Weights of a small transformer language model.
Size: width 768, MLP 3072 SiLU, vocabulary 32768, 107M parameters.
Architecture: rotary positions, no biases in attention or MLP, untied embeddings, attention and MLP in parallel.
Training: a variant of Adam for these matrices, 654M tokens, 4992 steps.
Each number is 200 + 30 x the weight over its row's rms, rounded and kept within 0 to 999. Layers, rows and columns count from 0. The size before them is the row's rms in percent of the matrix's.

# up: layer 2 MLP up, 3072x768, rms 0.0362, rows 2989-2995, columns 672-767
# down: layer 2 MLP down (transposed), 3072x768, rms 0.0174, rows 2989-2995, columns 672-767
up2989,101,244,191,187,209,194,194,150,218,220,187,193,264,189,231,210,207,232,165,198,188,166,185,194,245,166,210,162,212,144,283,182,170,222,227,230,156,219,233,177,229,236,210,180,227,206,155,195,185,217,165,180,193,177,176,238,190,202,208,263,177,179,240,170,214,190,177,241,202,231,215,272,234,208,147,201,158,281,167,237,183,223,204,220,213,189,144,150,186,183,170,199,186,185,198,212,212
down2989,106,199,218,241,188,163,198,217,187,208,184,192,191,187,174,176,167,242,199,211,244,241,165,230,143,178,220,226,216,212,187,185,177,229,223,147,196,272,231,194,204,176,168,182,224,163,241,204,160,231,203,268,222,215,232,219,216,168,151,171,164,224,221,248,221,160,228,207,188,220,222,148,185,187,218,172,150,196,225,175,171,200,202,171,165,184,201,237,234,224,239,196,192,255,207,220,239
up2990,102,173,189,249,227,194,187,208,224,218,222,167,181,219,199,199,187,192,241,224,268,247,231,171,188,228,183,243,168,178,201,225,101,186,172,130,149,199,216,207,199,161,217,223,262,149,244,187,160,196,192,192,208,206,229,228,182,170,180,215,165,244,207,213,224,255,194,245,273,167,157,192,166,138,200,204,221,180,210,177,223,244,197,180,165,180,172,184,250,234,171,200,164,232,196,169,234
down2990,092,208,204,181,204,216,210,201,244,165,206,225,214,144,225,183,195,219,154,206,203,202,157,192,225,233,174,203,191,217,169,222,183,166,191,218,193,146,186,222,223,189,202,201,226,219,185,231,173,154,208,196,190,202,189,230,243,200,279,174,211,212,189,252,182,140,191,203,181,184,191,239,256,236,237,218,158,181,183,218,220,193,236,224,182,198,208,150,135,202,162,191,204,218,141,179,207
up2991,098,182,169,183,212,207,207,210,208,233,198,185,193,201,224,171,191,195,196,203,204,160,216,177,190,162,145,202,222,183,202,178,174,199,197,222,201,182,122,249,227,220,219,174,181,156,155,180,162,171,184,224,221,228,214,182,250,220,191,189,234,233,248,245,197,192,223,223,211,197,199,141,187,163,213,180,247,221,228,205,217,213,173,221,222,253,210,182,216,177,214,189,165,196,202,180,206
down2991,090,214,256,189,195,228,216,198,191,207,170,223,174,227,164,173,237,178,197,168,198,237,166,226,206,191,165,192,203,185,144,187,276,250,188,172,248,199,249,176,188,178,184,227,201,200,163,173,219,184,180,227,265,209,171,218,210,180,199,172,194,180,168,232,257,214,197,232,217,213,227,176,210,194,206,148,207,207,247,175,203,152,201,181,265,278,195,208,215,165,169,190,204,225,232,214,183
up2992,101,185,211,224,207,221,126,218,213,143,199,175,201,160,215,214,215,209,208,198,241,286,185,199,219,204,189,214,200,178,239,206,190,250,120,188,155,194,232,167,213,169,172,175,201,207,204,213,126,160,174,252,206,194,183,224,188,203,175,188,229,192,208,187,209,177,216,202,206,170,168,266,174,232,223,153,182,213,198,232,189,219,213,162,196,211,144,200,200,237,164,234,154,169,198,183,216
down2992,103,173,244,237,209,190,198,201,184,202,212,208,182,190,136,200,231,198,204,194,201,173,292,208,203,203,196,197,204,250,184,196,190,173,184,193,198,198,187,276,117,211,175,115,228,146,224,237,242,245,197,166,207,234,205,206,192,123,188,173,183,214,255,174,220,200,219,208,188,190,173,189,189,186,252,223,224,210,151,185,157,165,223,227,183,243,217,238,177,209,238,195,238,200,205,220,184
up2993,110,239,187,226,211,196,155,203,199,206,219,173,226,191,255,182,189,215,186,147,224,228,233,238,134,211,158,234,183,188,178,176,198,228,215,210,208,197,157,207,242,260,185,157,194,218,230,181,136,225,219,143,226,171,186,202,198,215,191,236,239,193,186,222,182,195,218,162,271,205,154,122,163,207,230,223,220,185,189,149,217,197,232,162,210,237,176,175,179,197,234,236,204,211,196,199,215
down2993,107,202,201,129,173,211,225,241,175,199,210,213,181,194,198,179,217,260,199,170,197,253,155,166,214,184,238,162,236,227,244,205,201,246,222,196,210,220,204,193,176,186,193,202,176,207,225,194,179,242,198,166,186,271,201,206,168,197,238,173,196,242,209,201,163,191,200,306,200,232,229,223,170,205,225,195,175,219,205,183,199,200,229,223,215,214,212,173,216,150,201,160,233,171,208,160,146
up2994,089,197,140,249,220,219,244,196,189,221,177,248,224,160,155,133,196,215,241,227,198,187,224,188,215,227,220,175,216,200,235,200,173,222,186,218,183,163,204,169,188,218,180,229,212,167,149,222,257,279,153,151,222,196,233,236,221,193,231,201,233,169,277,197,178,246,179,197,176,187,162,222,245,208,188,205,224,245,144,188,239,215,193,221,203,172,193,191,191,169,192,197,190,219,219,208,169
down2994,082,163,221,218,189,151,181,166,206,198,192,186,218,204,203,196,178,206,210,201,201,183,196,189,217,232,215,228,265,218,165,177,200,194,199,206,214,206,211,181,214,178,221,204,190,233,190,188,167,230,221,201,167,207,248,171,217,187,162,175,236,245,123,173,216,219,236,214,222,230,209,187,204,199,283,195,129,128,161,190,186,266,209,185,201,221,187,188,201,237,195,191,184,172,197,166,185
up2995,062,152,135,119,244,196,228,219,183,177,151,196,245,195,208,208,182,210,227,180,163,198,208,176,199,255,191,210,207,189,229,209,158,188,246,215,224,198,225,175,216,197,211,198,190,177,155,191,145,234,181,209,222,250,206,188,200,228,191,182,241,184,176,271,250,210,203,267,203,172,212,262,197,168,209,152,155,204,188,158,144,176,199,247,203,178,214,245,215,249,263,154,234,169,204,187,215
down2995,061,221,237,225,206,260,250,225,218,206,175,227,156,188,175,167,191,203,235,214,218,202,203,202,187,217,187,201,199,184,225,233,213,213,191,183,140,197,214,206,203,191,214,163,201,143,217,223,196,180,210,222,178,149,212,198,220,191,167,156,153,210,182,186,200,262,198,144,215,162,191,162,232,196,211,188,215,261,202,222,239,200,215,187,165,228,170,196,198,178,183,232,201,174,174,180,178